From a checkpoint of a small transformer trained on Wikipedia: 13 layers, RMSNorm before and after each block.
Each number is 128 + 32 x the weight over its row's rms, rounded and kept within 0 to 255. Layers, rows and columns count from 0. Numbers have three digits each. The size before them is the row's rms in percent of the matrix's.

# down: layer 8 MLP down (transposed), 192x96, rms 0.19, rows 74-119, columns 0-95
# gate: layer 8 MLP gate, 192x96, rms 0.278, rows 75-120, columns 0-95
# up: layer 8 MLP up, 192x96, rms 0.309, rows 75-120, columns 0-95
down74 083:149107113120149164094196134011089158169138162112138120176162150145122150121155115090126144091141084126158138125090128186101134126097129142152089093054113105130102093091083075105143182158154145112172092130087140086128114135128123188129203141144131172127116148140094156080153139155094134086
gate75 099:161167124087141150153127102110124155153115096115126177157122105117132140078103166094118137127125087148114123131141134169124165225155133073198196136121179120126085141110155133098093139169080121064094119110100156090140169129108130154221095116151144110146117192137075082153120180086131099100
up75 095:136137160133153096128165073083143170088134164094143095103100183139157109100126147104147121133186133114183154145134093153162138139120050045139118099099077133083118122127110151092143115112158094132152124155136152134140145141075122113196082117129104154060155153066099181139127124151167051072
down75 097:162077140135076209109118146130097123166154146082092119131084097161084145081131124152133108153101090121159074214129061083188131144134148087137164122124108123144098173126123150141046070129124109185108159163130097120119123143137147155141124100079119122143167145122096052109108161107137087128
gate76 091:114107124143149114130123138141096204137118154120176058095138159172092145116133110048114160091117047102097116116101193082153094111156114133141144169134126094161151083154099195146099121156154088096183139160134062146165126111127127067091110110125107123137115125100117121176169152141117180066
up76 091:095140157144127126122124165091118070161114127153128121167140153090094090078116183165163115169133162141163166073136063138123167119109142075156089117151207124149127144132143119147113073111107102104085120091105211120125121075153060097127153147111123143162127114176194144111171129070094151176
down76 094:162197140122122109117164134096175108125118149141087137111167124173114127187136136119078094126078078154046149109110058162205084135122135115098145148103114085122159166150085166069153129151171121118198123152071101099160119171116109106139073099160128190123142097126130095156122143136150150107
gate77 100:086139095128180133132164106129097130096185113143130128102106114150168145127125116150129190055109165098140136166185097108147136159172119127149177068156205055109197139158107133168150132103097127114141173192099200127108186118128118054142156119086151103103099139113145125136133110127083115130
up77 103:146116162059126124058148123167128137112149132127189172128146123114177148130065179105096123080143096085121096172163172124166121155154096162111159030095226101138112146179134118130137137115146080104174137146154082082111134117125104113129177119115112130136099116092119157137133114151178102177
down77 106:112142149152118125139114135189097080151118155149123161109174176125153116156132151107132144140120136074129131173134119113065096099182168203196130174064187117154183095185068157115106075106081086099118171128099171139128162097146147104089138188112118129134127171114108151107120145181130096124
gate78 102:130108189145100159079117097138163078096155108127146100124139132105138201104134092114128213159124076109122118160163121168152119152134168128104170114150165120095123133151133135122153076119149092126130178114202071203147117150137171145155093180105135142142199167101158129157137142099067170079
up78 112:140114080130146150065127109102159127149154155143145135188135104066148167108167087146100186131107099174058142180121098094136104091139085119153138118166098147133122152117178127128135115148114097113075120107133116133185118160095133094085189136140108154161060169125073124166135090168081211166
down78 118:141112120184121118047157135119103085134120099152167153115124136070082185147174128085076180127141128139116149130160107118058214178093095160126135145151117095144095177143120111132118082150076134131157107086187117180137183102083106135146128118142083128146155172076126126113078144101093154133
gate79 094:128125142121076171134138165164128159166125175131158134141100107099148066103120188148067171117106120127116134100128141094062145155108085109053194100141103048174090122122158168208163142133131148103160120120115125134129116161115088111131164180186122137188169097173111168140127117154096145124
up79 101:150082184195148168145152103098186113130161146036138160169190094139139162149113090142120119136177051124104096071124118103103146129143146152121124090161113128151204071106120081105106174171110183123145099160175103119145131098151096114129148118178145142120139125172096175118131147164119141144
down79 099:080095083140049141077192147175099175155124121145142125135083072119138105169164168126152147156184129111143143164143166141134157159048155145199165169094121166177134138119086148129088105147141140128111105144089101157193107119148081100113192174108137141090139161085135150115131111119117098130
gate80 106:154126063130158133090119083067163086133176193159118121098182091107102152114107146160153140100162118096118147118168140150132147151077140056097156076092171104121172166194156125078124131109135074126101138119177106115153100097157130088122142127080091180117156078129146138103112094109177116068
up80 107:062073129151132121115145114113133061105129117134142097143131156089182191124083151138093114119145179107150133114175134081140152185168125095097145091169056125150141132145049100097152110090136198109117154141102103176139080189155118120135105162076098132112121111124137148188149140162088091169
down80 109:132050140107108071122141101114083170183078146105154124110136116086052135095155156077106132180097159178156133082145122122155058118139100123143139064122085111147072133164128166169102080139151143104064171174103105126130144156184098131137098131161146129130165135158119094097168122184120117136
gate81 102:108080094088166133116169085103140140081064066117117157156116106128147153186055182159140138096162104130103151129110111107115129134179131130156157092064109112175126150112118127135155093102139174179132158112114196102131147180162142170051170164136130102120122108189166086130095108128100086115
up81 100:156141082120140122105117126111167121059146139091122146124034167145117120119173125155144130055092098077167129097106088120088105159110110108124115160142122132174093149170087155085170146171136114154138067123097145176187155131056112119170141097147165092095153091065091133115159172116132161100
down81 105:055145092078077091128157119118090081105104138148152112117139146090104113082136138107130123148132182101145132075117133112119141122147100070152098059123111079112139116154138089146094088120065090095166122080100121114081134090152116092191096144151156100170071150154114067119189140082085151173
gate82 095:113105117175133227184112154140123099127149158165113117174093158113129117099203137143113191118163173088120149104154132140112142159138121079112144209155113132085150114143152120122129116133168096111100110137137149084118191108119194101186074123098096163086105132112126072177127072128118125174
up82 092:071131119099177137127135122127136094103129103108172092137139108138090176107153147115165136095150130224139157122141162101116087142167125135159135127040065144198141066157094097108157152119173134178119105138116106128124147125124137108163196155144146115124074158134094202159081102159160085168
down82 099:164164082138122153181117144121108115150099072172127145154127124131139162148146054161044122111131149151125163114146144107141177111150105120090139156191138149086139119100088122094087102121202144125103136194208164102107167130147163133138142110091085146084091105121125156092151173191146181155
gate83 104:061095118161134074108200111149103126133155159141145138122058170101142152131142110147149180067157108132173121118088101144179163099145088157118154127167156127163105148148159098183179097133194176141128118166119091137128087142137102147206177138157097138128116078166094123155163163160158095157
up83 106:188168166183144068127149112130153145138091089133159129160123117099128129080161077152153097147139197128096117132174106095150163157062163100079099091156154180107152126120142081117117105155070138204087109135072204136144090117112118138119106117111170154105121100092143102105149183138099118165
down83 105:115154177070106140113085116117136172092132113107149172125101150153126125104170128112089074137083137100103129109114106120127131133141077126137162074072092109073234062088082133152128158127090065147106157117136131122127120173176134074090120096106159151158120111116073162046099132143121122105
gate84 104:126198136113077181074178129120119120087130091160134148128132101066121164141095164189105178073163114138132131160093093191119124193120125099120124068195147105133141130117094107163146103149119108149063104115142135120129094141177155178080110117076124153142163149130152082151193094124161140146
up84 109:131105153113184191161145116155116169079155069154108071111090130163154142110156123101134155168109122167122122172209134146142111093065133095104117130078094179177172051103095113106118095118137143149130128109101160174089127125114135144176128132158082125139137162047179105119122085134086145102
down84 104:121110131163106121120157113121086098149121157169101119161091128160097122123172117116145099129117114111126091091184147111112145133109157154061141152106156176087123036175186138182145165143052136145137107114203139180104104102169186098210134130121123089118182128122156113121171091139166124169
gate85 098:131161128125121155124107193173193146106123143129124172099123153116143162069128140200134126087170118042150126088145189103130185189141102109120154120184128116100086188210107080155119158099154143087119138108145115106122148137088180175146139119126128094151109106172138132134103106155077139086
up85 090:162137102128171173085094103082143122107193126106165134151106099078117091126161019139137167144147122083105140132160166145147114138133138085147147098131095098133077102075086059114106151154160127132163144083122112121158085116075136098081094167130155112173134115179180136127114126161099164064
down85 089:153112145191135115132074132135077087080129145107169164151128078134127159129140097127100088177059069168132150142145130143142073162121127144145049172103121099161151110163159114130145176081116111142133101169136093138086167137196133161138139146157198118140127110130133115065113162113182056142
gate86 100:149090122151115163177106112110143159136181166110152097134137110112098096078097131111150141101224137117086134127186172144162143162084071099208175169103120142168157161133078115111135113131109122116135096175118132124131160204097070166163122172163091090109125197172151128135118106145125134141
up86 096:137127169088140127129079175093112145199187147146092113095023103140124119137182177127143070087115116154111152187096139102114129150079120134099141179066090173180189174105089153135129113095116095145102114135148099140150125159148152156137121166110126101165112110111145171093116107187137153114
down86 093:122127140146156128150118132097083138085127102164149114181160131073116123091102087148109110076146135116121179143132190169083104084105057104127097146111182150200132149131136112164136113127147097166145138107130168099114122174170131127211091083127077093148166145123144137060133172038148106126
gate87 103:120203065067147142106104176133122155131127143088110114141175112140128117136136053183149162025151132136148137136087171173134132097115088124110178148122072141091110134159148181150165116107136144114092057118157109136140123185147142162126112129166112074150107106168116148138151050136136108144
up87 091:159181149088155059106106100187153147085105146156057160128102163136159138164183135125075114158180139093163107191151072129088162088171132094142179120135142176089140158124128127081141092131077146090176149143142163160095133151184120143097116091141089114127135136115161132157181117143082109150
down87 102:119096150150133100090129143116148106165129139155192175093120205145171134120091168113175130178155076137164079125188182092131082130129141168128149077138156152158135182098155073100152156162140155179132142155148105175145116086088143097147144142131220132115126135183121137136136163158126138066
gate88 096:147110189097128146077157093160113141082195138137102120131135121132125127140094037171142122129132105137137099056168108141102197099134094117168096112123138168087124120101151181135142115119111073133132188144117100137109110142064133113043098179094080155094129131099107084134126068121155076122
up88 096:103176100135147169147163161129140172123149160151094117107113099108137082098108187112169158070179144149123100143135121125137093138108112121167179074080083105168237097140120146146115114098129112139144136157120092144158049119115132130114084163148125129104116094132125165170103087099114070218
down88 089:146117132115136090132032090164137175144171091148141128152167134122150103151056119177153194140130105106074124137152120156131123119137147116126107148142137131113097156143107119168150174126101136138127160099040155083104174065097134142122082079098118116097064036172123143125106177155138156114
gate89 111:132075117165119074067128165133095132072135091091110177161164096100146139191062091024198114102158126098096109133122160151088137134135126134104123164105117127181081131157171154107163117109103106129129108103069122122157123107113143193122135127099177139144150094169162122134122165106181137105
up89 102:177120105135100175171157110092124163112172076164089104162179130178139107052130063141144154110106116163084147121169125111149144159143171177155131105159136095148080164116118170114141115096164095155129144148147125129132105112091132144103124084109114168168049140113165157150123158161072210182
down89 105:101078083171121049096115105122160145129193190123190102158121121108094131198118144121127140110105111103146104117054087145151140119142097096072136045131142177050105137135121131088164133147160192159163097111145137114124115158153097086160162145109169150114149135102136148144100122159174116102
gate90 113:145114097134105090181174131209074142113120193128140139165148107087128155170140103150181146106092154110127115114103096127138147096137169120112068101138124078100132117101146102062146083157031158130076179081115157153139153163090182147145132185146103133126160096128161132113163121161110170104
up90 109:129118183105126105159180133169086162079123151130156117091122129151103088156098100146075092092086119079103129115133115145119140134093150155118084074154156130133140098086105146126144082104049148132055114137110110111060154140070151140171158101118180172049182100150144096194132144142100112128
down90 107:125176076174134129115088112160097126176139149157109114118145104100112132163175118074121123159115169103116163131100151159123151122131096078076098139111108176137130103172072121163131177160109122108127136153225080136123154113123168181145146140137123098101143075129157132125098233100147174203
gate91 103:169150131102143123107084171133113149147094148213134124145156159120088115144059185086125123126157062125118063129118090131126087123163131128135100118112108147125096172059157140093144106099118115102148123098134103149096158133098229127094133131126164085068168131175204136164160111112173102117
up91 109:133139165144128138153088118120178141193149143113135193159150106189077151092140156162139134114110115113157085152201126112133110088224119134086086085121129117115112151073107120150150108104178143091179060109123165132128156108142114145118142112156137134134196202082089104116123088140176166118
down91 108:122139134145108089127142120150204095120165099137099203091065113092132138109162145096043162144114119128128114198132140132171188148160109143149123104128149100127101119132137104040113066105125165129153120120152115119103108152136170147127155082109133153126149124113113169040080084132168056128
gate92 088:153165180111082099129122170154169158140164145138184124102114150126146096152138099128084179053131164113035111126079178107136106137143118185135107133150152099091114074138069114113104077148163180151147144120106134090147138172118137116130085109173151082128135181050074108119136138131143156164
up92 079:118135101102084113076060133149113108115157129142172099132143074121168179102145090072182113082118086151176168133148070187112153109131110134132114149184123132136049127134065131134104116144172166133133168106104125148064127107147140144114145160106000108136131121134145132130133133138096100131
down92 078:126154138118097069129116154122130150113165201134149146095159135126131073150132148137085107148100181196117160124095069088130112159164157180159114118131203158113115187187128118138099102141115134154129089172106151055150157216114119151088161128125117141141107165071105074143100170134146133163
gate93 099:074083140114109160109131152099127157206097097130102169170078136102111081155081150133131119107184077062103173110088135099193192122142112094178118129127136144162126160096094129113183148080165142128108095145110132122105209120165181121173148116117158157118124098097123109135159107103190103124
up93 099:123166137081123084064110135112072100125149150113199090140134176135117076135151137100139150134175162157118108190145085109137102102081135144144132141120135106103133133129126084118073068090124160091104132148131136150165116127052116113151153110139144024138145065139079127101201126094184109123
down93 105:091130155156128124148115180142118111137040080130203116187147096104143070155059138092148145154119134126133109111110153111122137066111097171085143121141110064128138107150169130098166158113138083116121047129171145098076154143168097167070142111102159083078185127115123126098114153103131130102
gate94 101:123104134105105127082108085209104147175145166067137069160107168130110175091114116129156142116148131126106113177105186124077113122094142126078111120088119167132125161091114085110137135038117153162129175178121104121094100065090133113156139130122100089131169062127175120187166117087104114126
up94 110:057154127111152137161082102112101097164095088121099127161160160091186093121122132119114104127084132181129121110137091138188139161099113181101151118146139112154112113169106179174082101170132054159175162071116134146141111101146146142094143158106117135180068136134095146210047152132136153141
down94 109:102064135061094108095099117114120145146137172082123126139105144158095168079133105188132120125133152101184162171097060195162144156124087113078164103050121118130060127137118128137160107171129177117066150082120115122154162131081156125117079141069146136151125153104110090146113131108182118150
gate95 097:153119115200148119127174166126111123151161124112066083142083081099129126102120122095159166087157112117148200143136179111104069171070115122137149146206132112172127102167187095136146183107193108169147114122117096168135118102147096066165125165142103147088125143162117127155141165113071164138
up95 093:139139119082133126150148156179126157111095088120105132130060172078188134113139084150085170175048155110177153118187160181111154110160129093136120158178174153134116124130104094119100157090104163168144139124093086161122148125121101136141060128076090159108133050114139107153091123168143174101
down95 100:150086169017134159172150132121179124197146129120182119072137141126108137142095112136187158108135114133120093156116130137112140087153144120085075082079174128122111138131126082147142108144111131151081138133136139156091182162095184150179135114123151081119124160130139180081148087126201166173
gate96 098:138069158106223172168181106083147120134072089091138136110190091058116067131107101163158131109155121156075108127168128101121120167112114162160139098062082167093137087192116179198114152092160134097168142116175108115133106150153125126150122144123152101110125128133110130117151099141141129154
up96 101:115156145104130160125138124125081163106122164180157151202135137112186097155132126041115129143161148125150138169167136143132156156093135158171188148143129115118132175215122091091087127138042174070141131117162150115131110096077157135142101095112121093128120151198159137106162151095121181091
down96 105:147174168155144155071138166147081087128117091153138142136182115169149095120159165095175133128119190170162170112156135098094108160127190148119131094130080130185180202128123099123057064126102095151102085146094147116164099088162128060148118098095109151177140112155133142137126139085131160130
gate97 093:068176168138134134070118130166133137096147196137120069174077142142120109117144165135147090108158161121112112134115213177164116172181104182145132131122173175116159126089127121136119145133158152158173050160065118126115138141117152124125050107114120113102153086119123102175172119160075166132
up97 084:159145141127100160185102197169133081142080144177160162089136042101160158173074125138142133099160179118157158179149097135125168136110112108145057112054087110148124136112113133129163130159083134079132110086155117132113176065101126111145135120106132124116136084094089151115152167121129055140
down97 091:091139148130112122132111100149117159096186189087112109142118130143099110103162132123073068177058110176146097095091000100197130155151182116127106151123153141086154133146156149139142144142188123107119142152103136081135093145139142107059121148119133180146084124117156092150134135151118137127
gate98 105:081131199118076107153135123158051126142104139154104077127110173129136146104103100130134191145102120094189113136048144137086164111120149176158091126087115124154080154092112107132203093117151108133104073097143113147177100129142162096112142087145183127110114072142139066155126139082128149079
up98 104:106108127129078048122145112130123130073130141130146119169130101134063099190127109103155131161142147142123089082121093143136109118099086099174046087136089127104147170126120161124131138086101158158138148169153156100195130091110138206155206118138136079143119124154173164105091091131079139070
down98 106:110099107171159073137127102080124109122096102142113135099125143033142088168065131097077152133138127087096139156093185148191157125069137105096141118191132092096121146172136106146121115122126117166134169095104071213144107090155119122088093129152121093125186114183163135140172110155112132102
gate99 100:167181117050146147151154126115138172161102102081127104136094084083092182086123104147119184080131084153119135108076161130114113151100130149138094098150119119121170099111136114071130136146178109151163116175183119048077166105169193109155154110147141135104067152088113132101094139133116127068
up99 099:095202098154226097143129106114140176179125188153078103133176130160146122147116178151157115095135125113175168140149100157104145093152155139076133077143140104180130131132109115127165140108151108064148096114066181154109084103081065094090124110130130133169119115085173124103097131132161125163
down99 096:132117213132132149094105114140206162130141139085134135101099093179058113156133172112097157193148139118126132045149088091102148135136111126123165141152117089171177180164086080106149126181144106127127149116122134112095146105107185100108087127092122130142091105110174046163117135111082118103
gate100 096:138122112129127134132114144124137121140061167130088125135145114117164131104094093113090073098111088093102133127150111090183126174111106133156094111118111086127146158109119145164144184086081114134150116103145127122125204075084183130153078134071084143025115161122174128047093097089068128115
up100 098:091144107121170114100125170160093163133119124156180135127098159113029165166163077102116139141114102134114122151084127129147075083159148150138109127174146135100107134096171140175147188100100111061070144093056128138100203156181114091087112145139143124154119091132139115148124172061124158118
down100 100:087119188141103210132113135147172109100195151129102126108088138112172131085144120176117100167110164122119203157128155153165194170115147161095140125141142109145111143088184112087101127173098133094109104129182140143150080113076181102163130129182149116168123173090119146110167102063155100121
gate101 103:130136152106087178075121089148104224131134140115088131133091161134127155134122167103166143155143177076138105160159150136102119139137140090117140144169083205114127207078109104134137146109056138128158162226114103113115105108120067132144115115168150121164128168090174135134119086104153157104
up101 112:131146166158105100150142089120158131109149182110133122106152130096151059092085127130126109151129119175075137116130089128118128053182181151149092113100110117176137088165069130138150083137156113142085119085094149223157128087193104149144170063101102087140102155108150130081160130086106144094
down101 100:143126151076159150082087070089123103122114118159062133143059161146072112157171146109158119126139073122140122140114120161163139147129095116157142141142157141125087112159125142191160109139116124111091212068128086136133193118095083135159050115099121172118163133118212127146129121077164154147
gate102 102:066087141101115155124137135160092162086096130152150125112147143128158101136096068182172154102124145137153181200141110088105124129127165117084142083110151152160144037097098142096072084149096099107075097148102173184114174138101109115122169086072120134190145090132145086135153105113100106120
up102 105:137138122173091125169130151150219193155151190088164124176219152128103118135089110160086137171167108079046137119099123127160131199173158076146151116143117130099150109129138145138164155137085167159104120143166137174153089133120118117139136147117174152120096147118164169136132144166090106157
down102 099:114117182125116144068072090160110080170094061145107125089076098081170135130147112088077099123074131201098091063133182139113127096131068173076144167138139151152109103098100185097175114103140123122164140163100151099130108134082124156127107195157103132114144138163123154130120130125160156120
gate103 104:133112159141168132154126117123209151161106072089115169195121123129108163131152151157107106103119165144134099161097116083131133073070173060148154116153049138181111155137166124155144140104097100108195110145180107143144176129110122069085139110147120171135117089083080128111080151148117130185
up103 109:119145126169106115122106060183092100150121095060155083095140142114153171197090077108156155129131115136127174118100146147157161102079150159157073105105182111080111162126058118105126126104159160159081140117155123170179129146150145151170118085075127079133098122097157182116119172144146082090
down103 104:080140155165124169131160148093145058119104088184122158109111143103096135179055121122058116092087064117121119152154131118164130143111073108087128166129120144131094141129126108085190189178098150074111157120105119099128100094050118165140127178125124107148119179185126074146095125126138099140
gate104 099:104142108081144101117164098125137148136099159163098120114127119106100110140087170167137141114155191090094126128146126150145124087129105115020138098167119110116116127162139140147129147147104206109157140116118152102168154141068157166176087126089077072193147135128167080126171156206107070165
up104 090:095093137079075107132095156114115106111054159148169204115116142104144107150143142139081084124211103136128127088154171149053201154140133124154130151157116153184185146134130204130130182163122152137160138097123097122120152120143118131127100146137150165122171095102061115176146089132158136095
down104 095:129145105114149177132041132108100109159124109118150173143140125169146092169099116118103138104108125130159160086120142096125066035177116140102156090129130166130178114127079165134142116116169190103080091185159146077153112133136158190116086132133095127065144087149157153153110130145184168171
gate105 095:112120067145095136092058126134191086178149109179139129154167108138188141115154089146079160128136120173168183130075099071072117179145143145139121145116146159091139140105135172131189134153135098192073166114107139126100052093129122141144110131102089112085169116095080158124156158141114129142
up105 087:091151173113184158075081140141169076097112068193131154182150142139161109161148124116126118138175104123204079181076133164061119150141193133110121159137089095130104134156153098126096120150137112149136113084129150152118124155106116177093120100122104102054163082140143145152138118125059108093
down105 087:176151130154112211138151131109137108130136141097132155090130096208149124126128071141104134160117150144105124126133098108161121093184085128113120180111117115213072082145122147076187163144202128118076115107125102109164043123080135145116126149167134165098124122138172118136127105132155066177
gate106 102:144100117128115095147083103114198067085160075142106104112125165195109134132163098166113100118108145122134113096092113195117198138138170119125132118060132124109095110108132159186125099098148130118174135112166127089135146107131109118100223131135098096127091151159119145179165135062082149196
up106 106:038108172134169098155123158101111165091124181160124144126128150159089084153130099160113125157193170124092128182207110138170154132088170081168132081149127180094147152128168124145121105107159085138142131138121175140092137096139046110091148116152121081134164147100125144139207130140112157108
down106 106:042143196081088092124154157149120154130145117098155142105112143074069129116144091165183122089127107198173121186098107187176151149129172131185087157102111110132144139091125061139123133135165136088135159125130114206120099118092094146122172106120155140103118116109129154133169188145141147098
gate107 097:140111111102107115187132127149118156115168122147128121142128117102105144153066143139186128055158182101073123160158134135105153057117098143153077165092092142116100126084100093073144097062164157164136150145108157145154117157103185145048164099085151145158072151084133164089129133130148102181
up107 106:129104081182110117115087105140092125125078153165100166070113111122092133091121163112113177149145127123139099075097122193079163010122099167168121084140154170180128107128097095059119141129139147161146157126069070106105147117137195096167112123101169126147108123090149132108136130153131126123
down107 113:117164084122087156128172147174127083143134126146101109125122201105158160109209144087109159193150129146098122074139170149087071166170127110114125120116157130115058143124138098142126172132144189150091150182098169134137145058158119136149121126168137134085123099135084097185085159123134180172
gate108 092:108119139170189121121144114078049113116158189163170108146139140129100109129150117111154096136132118128139099180101182128139119117123211106082108150116122125193131119143119103112140126147096152125058158100124110116120076089086135141064182150180101158170144129132195154180195102072125131154
up108 091:160143137179124102131096138172127091061190122177190116159158087112115127185125070160107143134109145083085131171157155149187112161147147089129068138107140151129165148143122093132106150124153155139137168136110165098088159132113113153137088130063158107112191112101162113068199194112134101128
down108 096:134151139122137135128155072083126109095082119157102086164083084167111186161155180147121142064153123097107111103116255096133120086107137160131153150120140140138162139142105097154108113136068116135096163148090108149108154108112158153128175123136126121092122102132107085081133095100139141128
gate109 098:125145088104124124096129120180101121155118161122130116090126202119063135154075082117036168146089075131140125164129106107168138177091095052110144130104141142108102165126159165123140073115085164144155104139116070141104133081102130136172143079080129141146157128126220093139166116095144114120
up109 093:121117163098135117135107074162134159128150136082071108139129101114090108090098135103059106134140145055116156131129104126124117072127135144110141111075122114112149128121151147117163117130116103103135159067141047121086092105103191116103145233163081163100148094111148082143149093161046100166
down109 091:125090129122143142083128111193114152124131117149118100195088149130175207162177203125167127061139096070113140110108203124143130110144088120068126109149070131106121153111090078139129086194112167145120088099109101138139175144093133143113055143141113092125087083117145142131140113105104146158
gate110 096:126099129080130120148112155153074112044141131186116123071109134154090103153167169084128071102191119176125110139109141136074121123090117039164129121157081155134081096104099079147166160097133103149148154139216118164153134143080116161150165141122134079128119081128126095095121139150167120141
up110 106:155081146166107083099058166108159133120107108166127131102146123135041088130123160154145138087119133148104115141132124135181121113125114147107127104113108084098122086171022156157113140108184125117163131174089161088109166093130112092076189105160106142173118193132120155140125065174136140088
down110 101:156170102091112162177169166140134140148102116112168141148077114137115141150109177138157110120114139078123080101174130075100101083186161100173137151145063136136131109111137116115098126123088140113135090223108158083164133057138115158114114112160163064187122119168108170113125116172176156073
gate111 099:146110073143166106149120144126099166131143090188163142126115120103138106179202089088143173110133107117116153102120116102160115133099121153081106148142110119146088169189137092108118051148109144187133126128123194154041120158103148165109089166166127171111111075088138054110176132122138177109
up111 089:089165127131128138108079201180110124123188128111129106163151192077158141123134127131105152108173159102145143138110143161146176150156128123096161060169048117114147132174160155129169107124102102155162089132133128131131154151190141165150149075121112138115131154133196062081144048109142133079
down111 100:140131124114081153125118169151111135153140099112160115234154104137200171065127127150128092069130182102177060185109135104114137126143105163145102107098117169153114114148140138152106123104133165182100126075120143128121177176117100108105052150088135088121146098108062163148144127139171167144
gate112 096:109113115112097133092102142048191151121153102099152155130106119140136097102116172145146171139151123062125129104070079146145122107161148085143132086077172130126117178168142158069203126138076071097098125138148156161114169092112167148162155170157165157117174157162095118130155103208128134109
up112 101:096082155128142188156168131128139099087143116142165136141091102127121133163166072126137136181071114141131124109099096167194141135122141154186095127110098087121161103104054092146110043127173118171111160196087134112136150127076127178104158142205128108115124088130053153120160122129142155124
down112 099:095118131087136127133098112138145132143107138163113136140115101140112113154103185104203108130169075140129100120078141128117137113131142152125095116117105178131100154120099155187128122043133056163157228113131121191125091133122147117160097131158065158048154115147101179198109128157160150094
gate113 106:160092149129137154130085121153134116094089135076125180062136168140073147117153121119092142085133109118185103136109106172056150108202105178130130061134114121102116116074145133157130112131096064102105111092118089144186079079081112072115091153124095146113176145113147135078115144172122170158
up113 117:157117135075122117139144089098090142142108070137079153098120116147071123105128079172133145094157176148151194154122137144140109125104145104147151124137114131127142155060108161149133095106099102146090138171092125139159175150113106113125080157108181144107105144075122007092173171176190094096
down113 108:156089120147150177182106148181184059147137134125154128121159170143134132134098136120117106134103121063165115109093189135090094155105120146130113096150146125158162074125119088113126107121062056153044141076120104205180088107091118160109111146107165141125125127111144116116173102151203119140
gate114 098:130159149178179133167082174145083054150145130168166146127121156112114107168139131104123098140145122126131094087149128149125084146171079135133078120094132092091146141135229136103146132129131047156096160119105159143145120103130145065128139100125082184084071193109108149132120180174153134164
up114 084:181067146150177100181075138153152172173098173148153148126172127175148096075139097122156115120132138132123117083121130124126185128126104125143117134108088134103129171091150180170134073171091119088132109138143078100095112156119114135089099130156203099141047113140101080098052130085153123164
down114 089:106122169115120130101164134155109170077111162138147128070073095138093179186107105185096160106098143136157133140105104089125117173121149202099145107155161119186111170155127084099130100085098141132156170202102140127129143120116079134142118178170081093130118180087176156192142117125138168073
gate115 102:119193115137130080165110122141119103156167137145140069129153129112180181130074102122130133093120030133127091175184100137150144135104056110128091134123102066113099132126089092133110173159131064195109147088091087112111102171113128154107123114101076118078143161113097182134144120111155112082
up115 103:147119140112054121148082107117079172095139143171094160130189094156106078161141130147121117105098200122161143134137188111092140087131171149149153185182116118164108084112118144184143090096110102092071107169110115160115129077130143082156154125078110180180137124127128102151162173151086179106
down115 106:159121109136169175162090112167060111107122141117130108118134084107148128101065089144161105119119142166086138119101179146076105063143107121139151126130111093184147143091154174142055098148232121174082114131105157081168161145129140162130108143161099152116136169109101201146149111112113076132
gate116 104:156160166110092131130149119154135126076118103165131093118187172143163117156132079116116095156130087062119100108144177137132112179156180190146144120061098160090113101150142151127119138151123072120099171072188087200097145090156138107158130124093106158077082135085161121166110073084147137121
up116 107:116138088124096153141160103131190132069120109126102135095118124175150116108152113175151116159093100110177107136178116173147138132140100155177125083074065185144131102146093110133084151153068157140056206176112170136081121116060099142121083088143073156155150099141094142158147144157112108144
down116 105:103077149130100165138131113085105162063118160141086132216119110137095160131089121105183112136136163090171192082144182141155162099141116161123130146123186147129173113076111116131155100044135144085149152100104116140106153133123159130161079160092109143092166116079079113130126108054108167116
gate117 089:089115105153079085111164170159108099139122169129109144124077159135168108116105168148184062091134122068137118140087241129107082115081135119116220151158103149086169135133103136112116163156061129137166148161166123107123118164109128163100159141109141126116153176122149135101079094152155117106
up117 077:108110136160139142103157124156161107139118107102121161181105143144113113195103155105108166137114191085134158102142237146169167149110123175136146094115166167123128113117149086115155130138100176152125170145099098127111172121122204179146154099106130157107145063113164054166156097112081176089
down117 084:152116164157112154099109148139117145169107085148139077139085131134094177150117149160203196079115125120105120125170224167104090114076054135125115120137136154174103186118128111132114106122119125145085084113121177135124130095145115110138180087064108071159181148131132129092112110068132160104
gate118 095:120129113094115106177098067115124096118101149118132137131139141151067167120123121133149106120111142103182126118146130097104190081176106152138092115087128133117108136148116070139120115209105134177172149100166153219149126098112120108068131062157172109160145161122171118047084075101160168112
up118 109:179064152168116071161075146124140133123111149112134113118165178152226103111133141126142062084180121121148127172158117157166112121160120129118092169149101156135124147109173109154113127186117170187182148096122109139136182086101088093185152106145121141097149085081182131114151166117174140116
down118 110:120146180176122151132102128098106119114123142122146060139106119149085115100052123132193132119183077072165152135136156144109088131097200194113104141105125171168133129133132138169116165178095221086172103084124086184131073096097138118112144134174143099130121086131123146135116118089094108107
gate119 094:082126145097160091097180142072044140120138127095147081151171169052088139107142141171136121123100129130154170156133116153158164180092190166134080130115088131135110150145117178162121061112127154154091063140138096148104128130127135145120131094121119137141089089078130124135187181157052112132
up119 087:135084152120219124127184041140099128186115151123149116125146109122160087184112117142131039110132072097138103092107098154122122121138153108133149155146124106159142110106132166102142093171092167191099145201120134123104114147148162156095132110216115128083139163102154129113191139127111113156
down119 089:124159115130137113138135105083139070129066092213148092099114165139130105118095153132137104089163094123105107107088181145089142114172130106140150096085138115068100096094114104135190109145131093094079170153098110213129185133090067148091097119088083081129132131133148119130071107133115191131
gate120 102:127130197149157100145149130131080162126124132134101127139172116128097118158106127164104154176126120082073125091129146120130164073153088150130113156092133118137100155171166131139099045134115139141115151158100151118068165189133081099137138131137070178198103156168082115146135217194147118186
up120 092:153140113089159122134123158147150149079109144133070191119101139116116197161077109125159133143129124125145120112124130101129138129052089142105115115130084090180158156118119106096085143184153070074107115165151151207174173167151105208118130101075171155181172099132101114144155084148137132103